Weights of a small GPT-style language model, trained from scratch on English Wikipedia: rotary positions, untied embeddings.
Each number is 50 + 15 x the weight over its row's rms, rounded and kept within 0 to 99. Layers, rows and columns count from 0. The size before them is the row's rms in percent of the matrix's.

# layer 3 attention key, 448x448, rms 0.102, rows 0-57, columns 168-223
070:71 50 57 41 22 39 69 53 54 49 50 43 34 34 43 62 73 68 57 64 33 31 38 50 43 26 25 65 64 33 64 41 61 27 39 41 40 45 29 68 45 36 47 63 43 50 66 67 46 69 57 25 41 78 50 42
074:40 18 29 23 71 29 44 59 71 60 54 52 33 60 54 34 48 52 76 22 48 45 43 46 38 70 30 49 42 49 45 48 66 42 61 54 55 44 50 60 30 51 42 54 78 22 84 38 40 21 53 62 48 63 34 59
073:68 48 37 42 40 27 09 31 99 56 46 68 49 29 43 49 48 76 58 38 42 32 52 34 25 45 50 56 42 46 41 60 36 51 52 44 79 42 26 51 37 49 51 58 51 59 74 47 64 36 26 61 34 45 32 52
079:38 39 41 69 75 52 52 47 28 34 57 44 59 47 60 43 38 50 49 49 64 43 61 55 75 62 46 38 75 26 52 26 76 21 57 62 34 48 33 65 53 42 70 37 65 57 45 56 51 43 39 43 32 85 38 42
075:58 56 48 59 40 59 35 77 64 40 63 51 56 73 79 74 50 43 37 74 52 54 84 49 42 42 58 57 44 38 53 47 18 48 41 50 26 43 58 50 58 53 41 46 16 35 28 71 47 32 70 64 67 33 58 62
074:23 43 66 78 40 80 49 27 41 31 60 34 64 56 41 67 49 44 43 54 47 60 46 47 46 20 57 59 47 44 63 74 52 67 50 59 43 48 39 53 63 54 80 16 61 60 73 59 49 66 55 32 62 65 75 57
079:74 45 34 66 52 53 37 36 31 52 48 53 67 57 70 37 61 58 34 66 76 22 20 45 50 50 47 63 70 38 54 37 61 30 70 39 44 39 58 55 15 43 42 57 65 42 57 34 45 45 65 34 37 29 59 67
074:57 41 45 59 44 37 60 55 35 16 49 51 50 62 31 55 44 42 45 60 31 76 37 50 55 58 37 60 46 63 64 56 66 66 36 50 24 49 53 70 44 49 39 45 37 30 52 61 31 72 69 53 49 61 52 83
072:49 68 44 52 46 29 31 70 61 45 54 41 27 51 66 40 60 54 41 48 52 78 56 36 59 27 28 52 61 47 72 61 44 66 38 35 52 52 28 60 33 23 61 37 21 86 91 64 24 05 29 38 41 53 59 29
082:46 46 56 43 55 49 51 51 60 38 47 49 51 50 59 78 59 37 49 47 60 50 75 57 49 26 43 44 41 66 44 43 46 45 49 62 44 59 57 45 43 58 68 58 85 44 47 50 44 60 57 45 61 56 72 62
083:57 52 44 17 47 25 23 35 51 69 51 45 40 52 48 19 51 65 39 55 48 15 50 54 44 54 26 58 49 61 26 55 48 67 57 52 70 54 42 16 28 31 65 58 57 71 68 61 39 52 33 57 64 77 43 35
070:69 37 34 76 38 57 59 62 40 62 64 42 65 64 77 32 42 46 38 63 42 48 46 48 68 64 67 70 48 40 64 59 36 53 52 19 31 49 50 55 45 39 46 77 58 31 57 33 48 29 56 39 29 54 36 20
077:74 65 62 56 48 57 59 34 50 45 44 67 42 55 65 67 56 44 54 31 71 60 23 51 66 50 57 39 76 59 47 58 57 65 59 46 13 45 68 49 42 62 58 70 55 81 49 38 46 49 41 67 32 43 50 33
082:41 56 61 54 58 21 49 46 38 33 35 32 54 37 39 71 60 40 51 61 47 54 36 43 26 35 46 72 48 49 39 47 35 48 73 54 54 28 51 49 13 51 56 63 58 52 29 69 28 43 54 61 64 46 67 31
087:71 66 58 52 50 44 50 80 54 41 73 34 73 58 60 53 44 61 54 45 50 67 61 44 38 46 19 43 66 39 50 63 57 58 38 47 47 44 45 82 39 51 43 46 59 54 69 39 53 39 72 47 49 48 37 56
076:83 38 48 52 50 51 54 62 40 53 45 45 52 70 62 63 72 62 30 46 50 55 77 52 62 83 39 54 26 51 49 35 63 53 40 47 38 41 35 78 34 44 78 67 78 47 52 36 16 31 76 58 41 80 43 55
090:27 52 50 67 55 63 39 40 49 35 40 30 55 51 38 77 51 27 62 83 46 43 58 30 57 48 52 39 73 56 63 53 25 70 47 50 52 66 82 43 58 40 32 43 42 33 52 50 77 44 46 60 69 48 40 63
079:76 71 50 38 51 49 46 28 44 69 57 58 38 49 35 53 34 65 34 29 33 40 39 44 52 51 40 40 69 50 48 82 37 65 76 67 38 91 78 36 47 73 43 56 35 57 57 52 57 46 87 66 44 27 30 32
080:67 46 35 51 32 71 36 49 45 85 47 46 54 68 40 29 43 49 44 64 52 35 35 34 68 76 53 36 25 65 74 56 36 28 26 27 30 61 46 38 62 60 41 51 47 42 30 56 65 40 40 59 34 42 39 59
083:29 73 39 61 40 53 47 46 56 21 51 47 26 56 31 39 54 06 55 40 66 43 55 41 66 23 86 71 86 22 87 54 46 57 50 53 76 54 54 58 45 78 53 46 45 48 44 52 52 72 46 20 71 51 49 35
087:61 43 72 24 67 57 62 55 25 56 62 50 49 24 64 61 31 51 83 63 31 35 59 60 50 34 44 53 89 61 47 57 51 58 56 45 37 52 41 65 53 50 59 39 52 51 36 44 60 25 45 76 45 78 54 71
089:41 45 51 39 53 56 66 62 58 31 42 55 59 48 27 66 40 25 64 27 76 60 74 69 50 48 60 28 26 58 61 47 79 76 34 30 66 48 47 49 59 87 45 20 65 39 67 35 37 62 69 53 30 58 25 55
088:38 63 29 36 53 60 60 50 65 36 22 35 50 77 41 51 63 62 48 69 36 57 45 56 57 81 46 43 49 61 49 24 49 53 34 47 89 34 47 41 75 34 73 56 64 25 29 65 65 71 41 15 49 43 37 62
092:48 27 45 66 43 51 88 62 40 52 71 29 39 45 07 53 72 23 39 66 09 38 67 54 55 74 54 64 64 35 54 71 41 45 56 61 60 72 36 46 41 53 54 61 59 45 37 40 71 68 46 39 58 43 41 37
082:55 50 49 63 55 58 83 36 37 71 66 18 68 53 33 66 31 32 59 43 80 49 64 44 45 70 51 54 39 66 55 49 43 59 56 57 59 47 51 61 73 67 67 63 31 33 58 48 60 52 74 38 57 50 42 30
094:75 66 63 47 51 72 49 47 37 52 35 64 51 36 26 56 29 38 33 37 52 59 43 59 23 39 68 77 61 73 40 62 72 56 63 27 52 56 81 46 61 42 40 44 40 76 44 37 31 58 36 40 64 59 55 37
085:46 57 66 41 24 45 46 59 37 41 35 58 50 64 59 60 44 28 54 23 78 49 71 40 57 40 41 50 37 39 59 60 44 44 38 72 42 64 64 43 77 41 54 45 53 67 51 77 27 47 49 10 60 51 80 66
090:46 53 75 61 76 39 75 23 57 50 76 30 43 13 16 67 36 59 49 54 52 25 52 56 49 53 44 58 69 52 35 68 46 44 62 59 74 62 55 60 47 31 60 49 38 50 57 26 74 59 37 79 57 25 40 48
093:50 73 42 41 58 69 53 65 53 74 36 62 38 49 69 43 37 49 40 39 54 41 43 54 29 48 54 74 55 60 68 36 47 50 60 64 47 59 63 67 55 49 34 49 34 67 04 44 34 51 52 54 63 48 46 34
095:43 54 49 43 58 56 55 74 56 28 53 49 67 62 62 55 61 64 32 41 40 62 68 53 45 65 35 25 15 79 40 47 42 41 49 31 29 72 67 60 56 62 51 24 32 82 53 56 26 28 53 47 43 50 54 65
096:41 47 34 58 61 42 20 55 70 32 58 50 59 63 44 70 48 62 33 62 69 65 53 73 63 68 29 12 33 74 46 55 54 52 48 34 36 57 69 46 56 54 55 38 45 34 56 60 51 70 46 43 39 36 53 44
101:74 77 65 39 24 44 43 68 34 60 52 56 52 72 42 21 05 61 44 48 73 52 42 44 28 62 12 36 45 51 47 22 26 44 32 57 79 38 73 20 57 47 63 58 27 53 70 61 53 54 68 37 65 57 52 62
100:39 45 63 49 51 70 41 64 51 54 64 66 48 19 47 66 47 57 41 27 63 62 42 58 44 75 21 63 49 82 65 60 21 43 35 50 31 28 40 63 30 45 59 53 47 44 43 38 37 36 54 66 37 65 50 57
095:48 78 39 31 47 20 39 44 68 70 61 38 52 76 54 54 45 34 54 53 19 55 48 48 65 86 42 28 58 44 59 60 39 56 64 31 45 48 37 52 70 57 39 61 46 55 34 73 66 32 30 64 36 55 41 65
095:56 45 58 65 49 27 42 56 75 51 63 41 76 49 66 41 38 45 59 59 54 69 46 58 48 51 63 22 50 46 41 27 73 68 43 62 85 47 64 81 51 81 24 37 49 46 53 50 63 35 85 45 58 56 59 46
100:38 45 27 43 49 84 52 76 49 61 29 26 42 62 31 47 59 58 60 36 41 48 15 46 48 67 48 30 54 34 50 35 27 51 53 58 51 39 30 65 31 35 67 50 40 36 58 29 51 76 59 35 58 70 73 44
102:72 48 65 59 82 88 67 21 22 69 62 39 48 61 48 52 50 44 47 25 16 56 54 64 70 42 40 71 52 67 48 63 48 58 46 50 44 56 66 48 46 42 46 36 81 44 26 77 40 55 66 56 58 52 35 25
086:64 55 35 76 64 75 26 61 54 37 57 54 79 63 55 47 53 76 47 84 56 29 54 55 35 41 71 29 36 60 46 67 58 49 48 46 56 38 50 46 38 64 48 38 33 49 32 58 55 56 57 56 59 48 71 64
095:39 44 74 86 60 24 68 32 32 37 56 59 46 40 30 42 56 29 51 36 41 55 40 42 57 39 53 60 69 66 40 57 53 56 57 43 56 52 73 45 67 86 53 55 60 43 45 29 66 48 28 56 59 67 47 44
094:65 70 39 58 34 61 65 82 36 52 08 66 32 75 65 49 57 52 55 34 28 76 56 45 43 52 34 45 23 49 59 39 63 32 28 53 56 33 54 54 43 44 49 71 64 67 53 44 16 55 27 65 64 49 52 22
102:34 54 58 71 44 36 27 58 44 27 43 41 48 38 24 37 62 53 73 34 63 62 77 41 34 66 46 36 85 65 25 53 31 39 45 51 48 52 25 50 54 63 27 78 48 28 46 46 58 62 48 76 35 72 14 48
092:20 59 30 53 30 63 49 61 45 29 89 47 58 35 66 28 47 38 55 58 50 73 64 32 49 68 53 68 45 40 31 43 80 53 37 18 49 59 24 29 78 56 75 60 81 78 57 50 51 55 09 66 57 59 31 43
089:51 23 31 32 66 51 68 50 56 67 58 56 63 58 36 24 32 55 37 49 32 68 43 37 26 57 69 74 56 61 39 56 41 67 49 35 29 40 52 61 64 56 74 57 58 63 70 62 39 52 19 55 32 20 70 53
086:46 63 39 29 33 62 43 77 60 57 31 39 49 55 75 32 30 33 09 68 57 27 49 35 39 39 64 55 31 33 27 30 48 62 48 42 25 53 69 43 61 42 44 57 47 44 55 60 55 63 43 25 42 39 68 39
086:54 54 38 65 40 34 47 39 44 33 49 54 74 40 67 52 11 66 69 38 28 70 61 47 35 78 32 58 60 67 25 82 33 67 35 66 18 57 56 28 51 50 67 67 31 44 55 48 62 65 34 72 32 40 38 80
090:77 39 31 70 49 40 40 55 18 51 49 49 53 76 41 76 71 57 43 53 78 40 47 63 55 39 60 40 40 82 57 62 41 54 77 57 46 22 43 50 57 48 53 62 49 45 41 49 46 33 65 25 48 66 65 47
086:53 44 73 62 53 47 08 59 51 44 32 52 53 49 50 53 47 64 38 47 22 52 19 32 31 40 54 44 78 36 62 45 43 71 33 74 37 54 71 69 43 38 56 10 65 27 33 53 17 70 44 66 52 27 55 67
095:49 45 47 40 49 60 37 28 59 30 63 57 30 39 56 60 73 95 38 55 35 71 44 61 49 48 46 18 57 57 54 42 63 22 60 56 38 55 75 45 25 37 44 56 47 40 43 55 58 53 58 53 37 43 63 44
091:35 46 55 34 65 65 50 00 47 72 67 38 34 44 46 52 35 70 78 64 73 48 36 36 56 36 33 60 65 42 66 41 45 40 43 70 55 64 60 73 39 53 43 55 37 16 34 62 51 66 36 65 83 58 56 57
091:30 33 38 42 48 63 45 36 34 59 52 59 51 58 40 66 56 26 35 41 64 50 54 85 54 59 49 39 79 16 27 13 53 58 47 45 46 58 52 43 57 65 54 45 23 50 23 29 16 82 62 50 49 44 65 36
091:35 57 73 68 47 34 55 67 58 53 37 23 28 46 39 29 46 44 29 45 45 33 50 27 43 44 71 60 49 58 44 42 55 39 36 54 41 70 66 24 28 71 33 53 41 69 85 58 70 59 58 44 47 58 52 50
093:65 58 43 39 59 63 45 39 78 63 53 61 53 40 30 42 45 61 51 27 55 22 62 54 34 00 36 53 44 50 34 51 52 31 62 48 72 62 52 69 46 59 64 54 10 47 57 40 49 57 48 56 70 63 81 54
090:69 67 47 67 40 41 27 18 55 31 49 83 34 32 44 49 61 67 52 72 55 48 43 47 67 80 54 32 48 43 31 44 56 45 50 55 58 43 46 29 40 59 33 70 55 39 40 65 41 57 55 50 52 71 45 26
097:58 43 14 41 45 50 47 84 45 64 48 41 53 62 09 50 36 55 48 44 67 26 49 34 24 44 54 52 37 26 32 29 43 45 48 20 63 42 68 33 60 40 47 29 50 51 58 79 71 35 41 51 55 62 46 10
093:78 36 80 30 86 40 56 44 61 41 66 39 76 59 44 57 58 54 53 58 43 51 57 46 26 51 49 48 44 42 54 29 35 52 78 34 75 41 48 38 46 24 50 53 60 43 54 56 32 39 56 56 61 53 42 33
091:31 83 54 65 79 50 26 39 53 52 58 44 54 72 65 43 47 32 73 41 70 74 59 21 59 56 43 40 61 36 32 44 56 40 46 43 27 14 53 98 58 59 46 50 63 72 46 46 57 35 67 54 42 41 51 61
088:32 74 65 56 39 65 69 67 29 37 43 57 63 61 55 68 54 36 42 71 29 31 33 30 59 49 86 34 42 73 65 40 67 51 62 33 44 22 51 66 26 75 55 73 37 61 47 74 47 69 69 56 49 44 68 56
088:53 44 52 77 53 54 38 45 74 30 49 60 32 47 74 45 41 36 88 36 17 26 40 48 32 55 76 32 67 51 55 57 41 54 60 26 63 63 59 34 56 46 41 57 48 86 60 57 81 53 35 43 47 59 48 49